python train.py --num_attention_heads=8 --num_key_value_heads=2 --head_dim=64 --norm_place="pre" --norm_eps=1e-05 --positions="rope" --init_std_qkv=0.0205 --init_std_down=0.0 --beta1=0.95 --lr_head=0.0075 --warmup_steps=66 --schedule="wsd" --final_lr_fraction=0.1 --batch_tokens=262144 --max_steps=3011
Each number is 128 + 32 x the weight over its row's rms, rounded and kept within 0 to 255. Layers, rows and columns count from 0. The size above them is the row's rms in percent of the matrix's.

# layer 9 MLP up, 1344x512, rms 0.113, rows 1167-1201, columns 128-191
size [ 97  99  99  99  97 100 102 107 101 106  97 100 106 102  98 103 102 101  96 102 104 109  96 106  98 105  96  99  98 108  96 104 100 105 105]
[[141 126 121  96  88 146  54 145 160  84 112 177 163 141 118 122 135 136 190 165 111 127 115  45 136 127 137  95 144 189  55 168 105 129 154 135 124 113 116 110 155 124 123 123 185 142 102 138 132 153 114 115 151 154 113 143 163 104 147 160 119 173 146 162]
 [147 129 166 159 128 124 127  90 148 150 178 136  60 104 110 113 156 133 106 149  31 106  97 186 152 158 166 121 154 122 135 164 122  93 134 149  98 121 100  83 121 131 124 129  47 140 133 122 146 156 115  75  98 137 113 192 124 155 141 155 174 106 144  80]
 [128 116 138 126 114 139 225 111 129 137 103  96  98 113 140 124 150 146 106 150 120 187 147 121  84  71 153 175  60 128 163 127 107 147 166  83 105 129 185 104 161 144  76 140 127 120 159 109 123 162  88  97 160 122 119  95 182 125  96 147 154 119  98 163]
 [112 104  67 100 152 162  87  71 129 138 102 103 120  70 110 155 100 102 168 151  95 112 110  95 120  99 225  79 130  88 110 102 114 129 104 138 162 119  90 127 158 186 111 142 123 157 171 132 137 166 121  73 103 187 119 128 141 118  63 141 161 122 139  88]
 [ 76 120 137 155 125 153 148  68 116  96 169 118 118 144  74  94 143  34  93  94 137 140 118 157  87 128 100  99 111 127 147 103 112 157 138 124 122 133 155 176 139 134 123 174 103 160  95 116 164 111 174 141 167 114 106 107 103 123 134  71 169 114 104 168]
 [177 126 101 158 130  81 132 192 107  76  96 119 143 117 119 200 105 171 147  79 135 123 115 113 148 135 127 135 138 168 138 111 112 113 131 131 157 146 104 102  92 134 106  81 173 111 152 147 124 129 197 129 128 129 151 174 161 151 154 128 151 178 131 111]
 [189 161  82 118  90 186 170 142 124 106  90 146 111  90  71 128 123 132 173 184 157 133 120  70 149 179  76 158 120 156  90 151 131 133 167 121 114 175 172 178 112 134 111  82 146 120 140  93  95 136 125  90 194 136  76 181 159 144 137  57 134 126 144 220]
 [ 92 122 139 112 104 157  70 135  97 149 122 166 170 117  78 200 153  97 138 137 134 177 116 164 137  99 144 157 119 137  72  59 184  98 137 100 122 141 154 134 142 129 121 118 160 116  93 126  98 211  72 169  97  70 120  86 116 173 150 151 165  56 102 162]
 [112 143 164 142  95 140  74 117 143 170 118 169 189 141 142 137 138 123  69  82 149 132  48 136 135 103 148 148 103 161 119 171 102 151 116 154 110 170 139 195 119 114 145 107 162 101 161 100 115 148 120 175  58 130  67  81 150 147  92 185 124 113 121  98]
 [113  93 152 139  59 113 167  81 197 101  96 157 153 152 129 189 134 121 125 143  69 144 110 135  98 191  99 143 163 128 105 151  81 119 169 161 164  96 142  80  81 127 100 137 160 186 124 113  78 138  89  88 145 185 162 163 191 149 126  64 201 136 147 140]
 [120 165  97 132 137 151 143 122 110 196 167 161 223 139  97 128 166 139 144  85 147 168  71  90 132 172  81 110 148  85 160 103 163 156 112 131 111 122 118 108 116 105 101 143  93 103 130  61  91 110 119 147 161  75 144 128  72 171 117 120 100 151 159 173]
 [ 93 151  67 108 120  97  93  26 166 138 158 135 143 111 137 186 116 155  64  88 114 129  73  90 156 144 155 158 117 101 180  98 175  75 106 163 165  82  57 159  96 108 159 124  75 104 142 121 112 102  88 105 126 180 207 137 132  92 122  80 141 150 106  82]
 [ 76 139 120 109 109 107 153 162 114 142 180 129 124 166 162  98  85 143 162 153  96 187 132  63 143 133  87 178 198 146 115 162 162 154 147 130 220 131 151  76 142 134  76 160 176 171 103 143 139 166 129 117 206 136 136 156 159 159  85 144 172 110 142 144]
 [145  90 125 128 153  87 122 120  92  94 123 114 120 131 206  82 124 127 137  99  65  84 114  57 149 150 149 177 127 117 137 108 141 134 163 132 113 129 166 111 207 129 151  72 120 165 110 130 118 160 158  89 125  79 118 102 130 120 120  99 126 153 114  79]
 [ 92 130 138 137 108 166 124 111 129  96 112 128 132  85 129 156 104 186 133  96 185 113 117 142 133 148 157  93 153 170 109 193 162 169 158 131 104 138 142  77  85  90  91 157 120 121 132 184 153 123 138  80 137  64 124  85  69 140  80 123  85  73 130  86]
 [115 221 199 172 136 110 140 176 147 144 153 142  98  84  94 122 152  94  93 150 143 129  39 140 150 161 145 152 174  85 150 122 116 108 112 129 183 182 178  45 124 141 147 116 146 139 180 108 112 131 165 149 157 113 156 139  78 114 129 138 170 107 118 121]
 [117 125 108 112 119 150 140 125 166 123 122 107 141 160 117  83  88 159 167  86 160 141 133 105 103 119  91 126 136 130 131 126 105 113  86 150  82 115  66 125 151 170 139 174 136 122 126 171 166 151 126 138 117  79  70 161 110 117 159 180 179  92 164 120]
 [127 194  66 157 151 123  68 144 138 141  87 116 188 154 128 125 111 116 103 122 122 125 103 104 127  95 135 111  74 159  82 194 119 135 169 118 110 102  61  99 132 141 102 106 176  92  83 207 144 131 187 117 124 137 152 144 111  81 130 117 115 181  81  85]
 [114 201 177 175 100  75  82  56  87 149 157 126 203 126 152 115 142  95 129 158 100 177  80 131 129 143 169 142 117 145  56 124 110 127 187 101 127 159 165 103 143 117 140 117 118 164  89 154 156 142  93 116  94 129 161 147 115 110 139 109 153 113 132 128]
 [140  52  92  95 134 137 159  92 110 164  83 122  63 149  83  96 140 160  84 141 150 126 151  62  75 125 138 129  81 151 118  89 164 138 111 153  78 102 126 117 111 174 101 145 170 138 168 161 184 172 106 145 155 104 101 101  78 114 148 125 130 108  89  66]
 [184 105 152  87 178 172 138 105 127 164 153  92  82 140 153 138 143  76  96 101 154 134 131  99 153  96 109 129 142 157 153 152 145  98  99 173  76  70 130 120 109  79 120 117 124 138  65  96 176 116 162  82 133 140 134 147 129 140 154 113 144 173  96 188]
 [129 164 142  77 120 103 102 145  83 113 141 189 115 144 131 132 109 126 143 168 112  69 135  96  45 125  92 127 120 168  59  97 152 150 152 189 121  89 200 123 184  92 123 133 130  58 133 160 111  92 157 190 132  76 140  91 130 135  95 173 112  96 125 119]
 [142 149  79  84  69 123 163  99 109  78  86 117  64 123 123 186 140 131 142 147  88 150  98 116 120 136 142 105  90 111  92 101 155  90 168  88 159 123 149 125  96 133 121  88 162 154 149 135 186 157 161 133 112 122 146 132  95 128 170 154 106  97 166 120]
 [162 142 146 138 129 171 103 130 137 108  73 177 182 162 187 130 121 144 101  53 137 145 117 135 164 103  45 123 115  82  68 168 118 164 115  88  87 177  71 149 158 138 130 137  58 112 178  65 138 172 146 108  82  54  80 103 156  92 100  90 132 161 127 146]
 [106 187  83 128 118  59 120 123 135 148 131 144 159 134  96 124  96  83 153 104  85  80 182 155  81 153 106  83 117 129 154 111  62  91 143 125 116 149 152 164 131 135 124 149 116 149 151 159 147 158 104 135 132 129 100 162 137 127 146  94 177 121 110 148]
 [136 142  93 138 127 124 107 151 119 124 123 156 117  89 137  75 142 196  79 145 124 136 110 129 143 138  76 148 143 126 124 129 197 187 169  99 150 159 152 151 148  92  87 117 103 113 160 124 173 111 110 138  98 173 156  72 117 141 113  88  87 162  96  84]
 [182 138 147 152 201 118 109 135  70  78 124 204  64 107 136 136 164  79 109 139 160 100  57  97 123 171  69 119 163 166  66 138 135 117 137  86 118 110 180 140 165  93 105 215 203 153  49 133 122 180 184 134 108 144 115 169 137 182  90 141 128 101  97 123]
 [183 174 123 105 176 151 111 105 174 169 133 143  61 138 143 119 114 158 145 118 150 110 129 146 133  61 147 168 123 163 110 155 114 159 172 144 133 153 110 181 130 138 140 125 121 105 162 150 111  90 147 110 118  92 114 118 131 141 113 144 139 110 120 118]
 [ 92 124 188  77 133  91  62 109  81 121 112 115 159 214 138 112  83  97 110 165 133 130 154 144  92 146 111  99 172 148 127 126  44 137 144 173 134 132 154  78 163 101  88 132 203 147  91 128  79 215  63 119 178 179 152 169 128 100 113 130 146 165 114 103]
 [139 127 136  81 122  80  46 129 162 170  91 115 112 108 139 105 103 174 120 136 104 130 121 169 126 125 115 110  89 167 158 105 168  64 138 116 129  68 115 167 127 167  90 127 100 150 154 112 116  99  91  67  99 115  99 116 157 128 167 182  70 148 110 175]
 [145 118 102 114 208 150 185 122  54  45 149 107 158 158 127 126 136 112  89 185  95 154  77 156 154  91 168 203 114 175 148 122  82 109 137 114 124 160 107 140 145 103  81 130  90  87  87 160 148 108  99 128  91 181 157 158 118 110 111 140 144  66 135 150]
 [152 134 171 109 165 162 154 100 148  96 131 137  95  79 150 175 150  95 183 172 107 133  98  87 156 102 117  20 179 109 116 153 120 139 153 106 112  98 121 101 149 145 143  56  38 154 159 124  87 148  64 112 136 166 108  90 170 157 105 161 127 132 102 193]
 [168 113 127 109 142 115  94 113  93 154 121 128 139 111 150 110 123 132 180 103 112 123 132  61 194 144 132 186  98 138 139 104  80  90 205 166 145  82 163 153 182 147 127 171 126 100 168 118 135  86 136 108 162 116 121 126  98 141 116  97 147 150 162  99]
 [120 160 106  58 106 129 141 147 153 147  51 160 101 151 115 188 101 210 114 106 144 161  82 152 157 135 137 119 155  78 142  96 140 173 123 147 120  70 115  91  96 120 132 120  90 165 182  85  66 152  57 143 158 172 118 117 130 141 125 120 197 117  94  97]
 [112 144 100  63 143 115 145 142 122 109 115 156 180 135 137 127 101 113 145 104 112 157 108 128 134 122 113 159  73 166 136  76 148 134  97  54 167 162 125  82 163 115 146 178 100 165 164 190 125 157 119 106 117  93  65 131 103 108 149  70  71 127 111 130]]
# layer 9 MLP down (transposed), 1344x512, rms 0.158, rows 1167-1201, columns 128-191
size [103 104 103  97  97 103 105  99  95 101  99 105 107 101 100 100 103 102  98  98 103 105  95 101  95 101  98 103 103  98  88 104  99 106 101]
[[107  94 144 141 137  79 118 121 168 138 139  86 100 118  97 136 146 136 106  93 157  89 169  99 139 109 117 117 114 124 127 140 196 150 119 136 137 143 167 152 130 160 123 104 128 166 131 221  84 156 141 105 181 183 187 161 140 118 182 113 122 159 139  85]
 [ 83 130  71 133 144 127 121 122 170 116 156 178 148 140 115 145  98 119 122 148 141 110 131 158 100  95 124 115 152 125 152 100 180 115 110 140 158 126 116 134 135 111 142  80 112 162 164 162  99 171 162 107 152 173 180 120  97  83 148 171 168 150 141 122]
 [109 159 201 111  97 130 137 128 119 135  99 115 134  68 136 163 147 123 150  40 138 115 145  88 145 100 175 110 140 130 107 127 125 139 130 152 145 123 122 142 140 122  97 125  89 128  92  73 138  70 114 151  92 146 123 170 166 163  75 146 121 109 118 122]
 [111  72 130 200 159 111 141 125  83  99 111 162 162 181 180 116 137  80 163 142 148  97 140 104  96 131 199 180 109 137 111 123 114 152  75 139 159  92 157 120  77 121 142  82  67 117 110 131 121 159  84  77 131 121 105  97 185  82 120 162 156 137 134 151]
 [125 171  86 125 103 127 118 109 108 174 174 129 139  99 116 158 135 116 109 136  92 128  99 132 103 126 115 161 155 141  79 169 129 114 218 149 106  77  56 103 160 163 138  91 166 141 136 164 148 113 103 145 112 154  66 144 124 106 194 131 115 147 101 102]
 [150 118 176  84 115 188 107 140 118 160  88 114 119 120 130 145 152  97  85 119 122 137 125 123 135  83  97 152 124 126 130 126  97 168 128  98  72 141 151 148 187 122 154 112 168 147 132  92 162 151 115 180 105  92 139 164  98  82 138 146  78 153 134 120]
 [127 104 146 127 144 138  97 106 186 171 120 146  89 106  99  87 109 117 135 199 110 168 126 106 102 120 141 115 143 168  84 153 147  84  51 148 104 130 118 168 101 140 120 137 103 132  75 185 124 114 158 153  67 146 129 144 113  76 130 140 119 124 152 136]
 [126 118  82 155 113 148 109  58 105 140 138 202  96  76 156 124  84 150 102 194 133 125 143 165 147  94 151  72  73  94 150  84 141 219 159 169 179  91 169 129  92 117 145 130 166 152 156 129 174 158 114 163 138 158 155 103 141 198 116 113 143 147 140 156]
 [145 178  95 151 125 119 106 173 154  75  81 144  92 104 198 136 100  93 150  98 114  90 143 157 155 105 125 123  69  94 159 125 113 121 130 137 147 177 161 123 157  70 140 142 135 145 134 109 115  76 175 166 143  76 151 155 162 141 162  81 121 166  69 108]
 [122 149 136 144  91 141 120  67 155  75 139 124 147 142 144 160 149 129 111 122 164 121  83 118 206 139 113 142  97 103 115 144  85 121 119 133  58 109 107 139  65 166 125  92  94 161 114 161 156 122 177 143 154 153 107  69 115 120 146 145 127  70 120 115]
 [147  98 147 115 162  58 104 163 121 140 196 121 142  91 148 190 117 147 137 119 118 162 125  77 115 102 173 137 103 163 119  92 186 128  75 121 123 179  99  98 125 188 144 114 116 142 152 140 134  90 176 134 181 121 124 156 116 171 118 134 109 171 208 131]
 [136 119 157 136 227 146 136 179 160 187  99 150  66  71 101 128 129  88 141 129 126 128 128 128 172 134 120 160 142 134  97 109 167  95 100 114 156  75 111  67 159 175 150  48 133 135 100 159 120 121 112 144 121  97 107 176  98  89 113 192 157 147 163 162]
 [106 126 109 189 129 171 203 108 100 124  78 162  95 136 162  88 124 121 161 155 132  45 110 160 137 103 141 138 145 163 155 124 107 151 140 153  93 118 113 110 154 120 142 169 134 149 171  68 153 126 189 124  75 180 199 154 133  73 168 175 121 160 113 113]
 [154 128 112  59 129 154 176 143 173  99 107 135 122 128 120  71 126 169 187 133 205 155 143 138 109 113 145  72  94 111 155 111 143 125 175 188 129 119  92 137 131 171 124 124  94 157 177 123 139 111  94  78 128 152 132 107 166  88 123  97  82 137 172  95]
 [150 103 131 146 138 104 131  92 142 110 128 160 110 146 149 149 189 136 164  75 129 136 110 135  60 130 149 134 162 152 162 162  94 116 137 199  96 141  89 146 113 133  73 163 119 134 118 122 137  93 125 175 107 124  84 104  67  87 157 118 195 144 114 105]
 [ 97  98 144 193 129 110  98 120 120 135 136 116 105 129 126 138 144 125 119 112 132 124 148 101 192 101 105 138 107 124 160 122 153 181 109 111  91  89 155 189 154 175 108 129 139 129 108 174 146 108 162  85 181 114  75 131 108 163 145 158 105  95  95 140]
 [ 91  60 166 117 133 128 111 125 137 134 145 150 121 134 117 177 116  90 107 170 167 138 118 185 163 140 120 132 147 126 169 129 121 128 188 100 148 113 161 128 131 180 123 122 188  85 126 111 147 135 148 110 153  60  78 101 161 131  56 129 104 104 137 118]
 [143 115 156 139 169 117 116  87 140 169 129 129 167  86 179 126 130 138 152 188 156  75 112 114 105 111  94  94 113  97 109 185 108 140 138 103 128  97 152  76 200 146  70 114 176  93 104  73  70 110  91 156 149 187 103 101 116 102  67 152 149 146 115 141]
 [159  81 131 115 163 133 121 124  72 158 106 140  88 168 137  72 143 171 116 164 117 223  68 135 147 200 165 119 190  71 149 124 169 189 154 104  98 143 152  79 155 102 135 100 137 140 146 191 132 145  82 117 116 151 139 158 134 191 105 196 147 169 116 166]
 [ 99 131 148 133 145 166  48 116 162 135  91 192 140 111 169 162 131 152  95 111  96 117 146  82 125 190  83  89 173 153  90 114 119  70 125  96 147 105 130 119 138 148 129 132 149 147 101 138 166 129 138  76 127 131 134  71 130 158 124 147  89 156 147  97]
 [ 85 150 109 129 130 104 205  70 179 150 157 140 103 110 122 126 132  96  98  99 158 212 129 173 175 110 168 139 145 175  99 137 107 112 123 123 123 103 161 192  99  76 123 169 121 121 121  53 134 156 112  94 114 166 136 134  81  96 158 111 113 131  80 154]
 [ 72  71 109 131 108 154 118 153  63 148  95 110 151 160  99  72  78  83 153  84 156 128  91 153 125  86 134 131 104  48  78 164 141 108 174 126 162 129 133 156 180 131  80  63 143 139 131  69 175 186 128 101 126 115 191 161 160 124 135 118 109 112 131 124]
 [118 177 140  79 102 123  89 168 143  87 147 126 109 206 111 112 165  93 152  94 155 151 149 146 102  94 127  91 163 166 103 138 143 157 130 166 138 113 155 122  94 132 121 129 118 165 135 168 111  74 129 133 145  90 147 147 119  75 153  98 117 174 105  52]
 [ 62  77 169 159 121 173 155  67  90 144  52 133 154 159 171 167 209 107 151 137 153 136  78 112 148 120  72 138 108 161 123 171  94 119 161 169  98 167 128 176 164 120 121 101  63  99 119 176  66 129  91 120 120 187  76 102 157 155 139 101 175 163 156 128]
 [116 170 219  75 130 157 105 101 154 129 140 133 137 128 119 103 181 162  82 126 168 152 115 153 131 121 136 173 136 108  99 124 146  57 109 189 112 167 188  96 200 143 104 182 119 116 130 137 140 111 130 160 101 104 110  96 124 112  86 147 151 128 120 117]
 [168 116  92 111 148 163 104 128  93 126 168 128 160 109 142 140 138  93 126 199 173  62  98 135 149  99 114 101 104 115  98  77 113 165  27  90  77 151  96  96 164  72 119 152 174  93  83 105 178 141  71 120 133 117 203 136  97 134  88 155 186  57 164  99]
 [129 131 151 145 144 117 124  72 101 102 159 169  81 165 156  65 164 107 139 143 122  68  84  88  83  91 205 128 129 139 128 147 121 132 120  84  98 155 139 110 134 110 100 153 135 115  61 134 132 137 147 140 116  94 134 102 124  98 153 105  94 157 126 128]
 [ 89  90 109  91 125  92 118 132  60 123  82 130 199  67 121 107 163 118 102 102 136 172 161  77 130 102 144 115 136 197 151 127 118 158 102  98 116 118  98 142 100  91 105 111 137 108 123 108 188  92 104 113 105 185 142 135 100 117  86 198 128 132 184  94]
 [101 171 116 100 107  81 121 174 174 138 121 129 110 127 111  93  88 111  95 161 154 152 112 184  83 169 127 141 219 151 175 120  96 140 139  93 149 130 150 171 148  94 169  95 191 138 205  89  78 139 111  92  87 110 125 143 122 150 116 125 126 113 107 125]
 [137 122 128  89 139  91  76 140 103 147 138 114 145 145 117  73  95 172 135 126 159 125 163 151 184 161  44 112 197 154 117 155 115  67 154 163 102 100 146 111 127 106 138 128 190 117  82 115 106 126 139  99 154 138  97 152 132 138 187 124  16 106 165 119]
 [121 163 153 141 111 151 116 104 149 223 144 164 139 165 117 153 151 140 117 164 172 116 174 193 170 118 112 101 113 137  98 173 142 198 104 146 141 146 169 134 104 131 123 197 161 139 138 139 136 116 103 177 134 143 111 136 178  77  70 115 163 133 139 124]
 [ 92  85 141 127 160 164  74 142  87  87 114 115  96  93 146 164 117 169 120 118 104 140 138 165 144 152 154 188 148 133 114 129 171 148  99  80  92  93 144  26 121 132 122 133 146 123 122  81 114  88  77 155 138 149 171 135 135 135  61 130 150 116 160 138]
 [118 131 128 170  55 101 125 159  78 109 175 131  66 149 141 135 179 116 164 163  47 136 124 149  76 149 122  95 147  95 138 178 132  87 161 146 129 165 172  60  86 131 172  76 162 155 176 122 153 102  66  92 182 199 139 132 120 144 109  99 136 115 170 139]
 [ 85 148 106  57  96 109 142 142 100  79 131 121  72 102 188 133  84 146 178 148 135 157 108 166 141 140 117 190 107 128 124 118 163 147  92 151 130 104 102 138 129 213 129 159 132 149 129 154 158 128  70 132 156  34 102 146  76  82 159 123 190 159 141 110]
 [161 107  99  84 123 104 125 105  84 106 110 122 161 126 224 155 142 147 154 110 155 138 158 111  83  94  91 128 114 129 160 163 124 162 115 101  91  93 127 121 152 125 157 121 104 158 167  94 118 126 149 153 114 169 127  94 190 104 189 119 139 119 144 130]]
# layer 9 MLP gate, 1344x512, rms 0.109, rows 1168-1202, columns 128-191
size [ 97 105 103 102 106  98 104  98 107  99 101 102 104 100 105  96 100  95  97 104 101  95 104  97 105 100 105  99 113 103 103 100 114 105  98]
[[ 96 135 141 149 105 111 151 104 114 117 169 112  52  89 116 161 136 180 160 169 132 152 112  91 104 115 115 146 124 112  50 140 139 125 121 138 138 175 165 124 149  71 142 137 117  83 123 130 118  93  81 155 125 135 163  91 135 163 160 109 147 126 136 179]
 [ 95 123  42 108 164  69 145 171 126 148 177 131 150 193 106 140 124 126  76 105 111 146 221 102  83 153 169 190 103  99 139 102  89 132 113  90 139 118 177 145 117 115 143 177 121 107 146 100 104  90  91 109 155 170  98 102 192 102 159 146 150  83 143  91]
 [103  75  75 122  79  78 114 127  62  90 122 157 120  52 130 142 157  74 114 135 123  74 111 139 159  89 169 147 126  89  95  72 107 146 121 140 116 136 160 136 169 131 146  73 111  86 111 134 124  77 136 139 139 147 196 104 128 135 110  76 104 135 130  90]
 [132 134 167 105  65 157  87 151  91 158 139 102 107 120  89 100 144 133  97 148 123 154 168 101  97 128 134 105 130 185 115 193  83 123 105 140  90  90 147 105 126 142 135  79 131 112 140 154 125  88 144 108 171  92 227  77 166 118 201 102  77  94 112 115]
 [116 122 177 108 195 151 118 107 110 110  84 148 171 130 178 184 119 200  95  77 141 133  69 149 140 135 153 148 128 111 111  84 119 167 148 191  94 119 127 149  94 156 167 148 174 129 113  95 123  97  98  90  94 114 155 160 190 135 175  90 155  97 128 163]
 [150 167 162 155 154 151  57 103 167 120 113 114 128 190 172 128 139 152 148 112  83 131 149 186 147 169 107 172  59 143 141 119 179 121 134  69 139 149 135 129 136 131 121 105 150 160 130 111 134 112  91 176 159 143 143  57 135 155 138 141  90  81 167  81]
 [142 170  90 149 104 177 143  46 198  63 160 196 110  87 116 138  97 161  52 150 116 137 117 152 141 183 105 104 119 127  73 108 139 145 132 140 112 112 151 159 136 114 130 107 125 125 161  99 125 184 149 189 103 141 101 178 128 111 115 130 147 116 119 120]
 [107 121 183  50  97 112 155  74 150 134 107 165 151 185  98 104 136 149 146 124  71 169 112 137 111  80 163  90 113 138 150 129 140 167 129 131 161 127 100  64  89 160 124 138 132 163 141 111 181 138 142 166  34 114 173 176 129 108 152 135 203 131  87 197]
 [170  70 119 149 108 179 112 160  91  59 101 133 154 121 171  89 102 175 108 105 137 136 152 116  94  88  89 191 108 156 143 158 107 197 138  72 156 170 145 152 111 134 151 142 151 123 112 123 133 156 165 187 117  96 155 150 175 128  88 157 128 138 101 128]
 [120 127  89 140  94 144 150 105 128 134 137 112 179 132 122 165 171 105 176 177 127 132 154 191 124  93 128  90 177 119 149 156 128 156 118  97 165 150 127 176  62  84  97 146  92  56 147 119  62 121 152 134 139 118 151 158 104 197  99  88 137 181  81  88]
 [126 132 153  79 145  72 162 156 133  50 136 148 105 170 127 175 115 124 106 101 136 126 116 111 181 129 152 147 144 116 119  73 134 128  80 184 136 149 205 128 110 167 158 101 142 168  95  79 125 176  80 102  69  91 132  66 102  94 123 106 163 141 105 103]
 [122  80 121 106 173 178 135 131  79  79 117  64 111 104 167 126 170 112 167 155 128 153 119 103  77 110  80  83 155 176 147 162  75 166 106 124  89 134  82 177 142  86 178 120 149 129  71 121 105 188 180 134 116 173 164 116  45 105 131 126 146 134 150 117]
 [133 141 152 178 146 121 140 176 158 116 108 161 141 201 138 176 155 100 194 150 113 114  80 133 139 146 157 130 118 132 161 112 119 159 124 127 150 147 123 160 123 119 130 109 137 172 145 151 189 117 102 105  74 149 133 143 116 100 141 118 103 139 116  88]
 [126 135 105 131 164 132  92 133 138 140 127 161 182 182 140  94 176  48 124 101 122 109 124 129 162 153  96 143 146 148 102  95 100  73 116  83 208 152 144 125 153  74 168 111 130 128 155 148 128  99  60 123 161 209 124 132 124 105 132 121  91 116 146 120]
 [114 154 139 122  64  85 110 124 171 129 131 137 118 119 157 136 136 103 180 175 145 107  97 157 190 116 134  96 150 137 210 162  92 106 110  94 125 115  90 164 153 147 101 101 127 134 100 127 103  97 158 166 132 156 103 142 155 106 129 151 137  70 172  91]
 [118 173  90 154 142 149 151 162 154 207 128 126 202 139 114 129 159 161 130 134 153 131  99 145 155 179 111 130  73 100 141 134  90 114 123 150 131 164 112  80  79 153 121 159 170 113  73  88 146 158 101  95 148 109 202 120  82 138 144 143  52 146  94 200]
 [ 91 105 155 151 184  75 105 103 120 111 119 128 146 133  95 116 154 144 173 134 124 197  66 173 142  69 108 160 118 175 160 126  88 193  85 133 132 207 138 119 163 125 105 142 138 141  98  83 195  79 179 196 135 190 117 199  83 123 135  92  70 187 100  98]
 [103 143 184 109 137  44 162 151  58 116 149 120 121  77 142 101 119 131 109 122 126  67 165  94  91 121 116 105 127 170 117  82  95  94 146 160  86 125 164 145 225 124 103 102 134 129 129 100  81 162 116 112 118 110 137 143 112  60 164 140 127 123 136 161]
 [143 124  98 170 154 153 101 135 145 119 103 126 125  88 152 117 134 144 112 105 155 110 173 105  87 132 175 145  78 130  54 130 120 152  93 139  91 145 121  79 110 211 146 124 211 137 175 204 125 124 135 164 197 125  90 151 160 157 107 104 157  85 141  67]
 [ 46 113  97 104 107  82 126 162 163 103  84 129 116 164 115 112 149 142 135 139 127 122 126 182 146 157 154 136 157 141  38 113  99  82  89  79 135 149 146 153 147 130 135 106 207 130 168 115 102 135 160 156 146 129 186 129  82 112 116 109 124  81  86 190]
 [130 168 121  90 116 100  90 114 126  62 108 158 123 121 148 139 102 120 138  87  98 190 131 130 124 120 196 100 135 133 123  91 100 130  60 134 137 104 140 141 156 156 145 179 153  66 100  83 160  99 168  54 156  51 108 106 122 168 124 107 129 124 135 101]
 [144 142 114 132  99 136 159 127 140 132 131  73  80 194  74 106 150  97 140 117 145 145 107  87  95 105 118 126 128 136 120 168 151  71 145 149 201  63  83 182 110 131 150  68 178 109 105 144 114 146 152 132  96  74 116 116 147  97 128  61 148  62 178  91]
 [137 136 134 136 108 177 110 115 121 181  72  64 160 162 176 206 125 124 136 104 161 181 104 142 117 139 101  67 144 138 144 154 100 157 155 109 154 136  96 176 142 123 168 124  76 148 126 114 184 151 122 113 190 150 129  96 149 137 103 117 118 153 128 101]
 [ 96 136 130  65 113 101 166 173 134 112 122  92 112 128 124 142  43 179 161 145 154 149 136 148 112  55 115 100 126 149 182 196 160 103  67 163 135 135 151 126 144 149  82 119 124  81 137 132 156 124 155  82 164 157 137 131 175  74 126 113 119 126  77 125]
 [143  75 106 133 159 166 180 119 118  93 160 141 176  62  72 128 117 113 125 203 118 131 173  82 123 112 125 121  86 109 139 131 111 115  62 104 137 135  62 140 136 106  51 116 151  87 117  95 157 126 134 142 121  90 187  84 184 150  72 130 172 126 209 129]
 [ 67  61 144 172  81 117 123 112 130 172 184  93 126 125 140 116 117 122 112 186 147 169  80 127 199 126 117 142  88 140 116 168 180 114 129 104  89 134 131 119  62 201  65 105 119 105 155 146 149  71 131 123  82 124 122 117 176 145 219 105  91 141 123 148]
 [149 133 127 143 106 133  99 175 118 104 135  89 109  99  94 189 104 167  80  88 160 174 123 147 125 128 115 109 184 123 110 103 113 137 114  86 161 173 126  94 138 155 105 132 125 117 128 130 116 154 171 152 101 112 111  88  88  90 155 151 146  97 142 145]
 [143 156 115 129 135 131 110 144  78  52 136  91 199 137 119 145  97 142 117 106 172 144 174  53 129 125 159 185 107 113 153 168 151  84 158  68 157 129 174 140 168  88 102 192 186 137  83 126 137 194 143 134 105 146 157 101 102  99 107 170  94 104 106 131]
 [128  77 147 130 108 108  94 127 141 147  83 150 114 114 133 167 115 156 102 177  96  92 163 184 159 118 152 105 119 120 196 160 123 118 133 117 159  60 121  85 109 147 122 122 160 130 171  93 131 115  67  95  88 130  95 167 166 171 116 142  91 121 119 107]
 [205 120 104 139 131 105 158 114  92 115 142 147 137 116 150 192 160 122 193 130 170 176  77 132 134 124 102 118 133 114 121 193 125 148 113 147 104 135 142 181  98 162  98 142 105  73 130 146 174 114 147 148 115 166  61  97  80 107 105 114 137 169 136 112]
 [ 99 125 125 101 178  98 200 133  84 143 141 106 140  99 103 163 141  82 104 145 163 118 109 140 207 135  95 129 183 122 137 114 100 156 126 161 120 131 123 110 188 106 130  80 138 113 127 127 183  61  10 125 102 139 170 132 105  88 114 123 150 139  79 158]
 [178 169 180 109 177 101 118 137  97 153 119 123 177 143  99 129  93 158 118 131 148 110 175 102 225  73  68 149  67 138 114 113 110 139 177 145 128 130 126 123 135  79 118 165 149 121  86 140 155 106 121  83 148 113 124  94  78 179 177 144 148 143 166 124]
 [ 79 111  91 187 142  84  96 129 125 176  79 138  99 129 193 148 146 157  92 184 124  99  87  65 128 150 153 148  83 115 192 133  67 155 125 128  97 100 132  82 116 188 112 163  69 155 168 117 139 147  63 123 129 116 151 129  93 136 181  69 108 122 106 154]
 [ 96 168 124 164 126 116 174 164 145 156  80  98 152 193 165 157 165 181  40 123 109 188 142  98  94 116  88  96 153 117 108 165 134  96 164 130 134 166 107 125 139 127 146 150 113  87  97  78  77 115 154 134  65 172 201 112 103 152 103 141 170 164  85  98]
 [143 139 153 126 131 173 126 139 202 175 134  88 124 109 127 121 128 101 163  87 108 168 119 148 117 152 170 123  76 158 113 120 139 199 144  71 144 119 171  51 134 110 132 155 173 119 132 148 124 134 195 134 127 141  57 183  79 134 123 106  93 158 173 136]]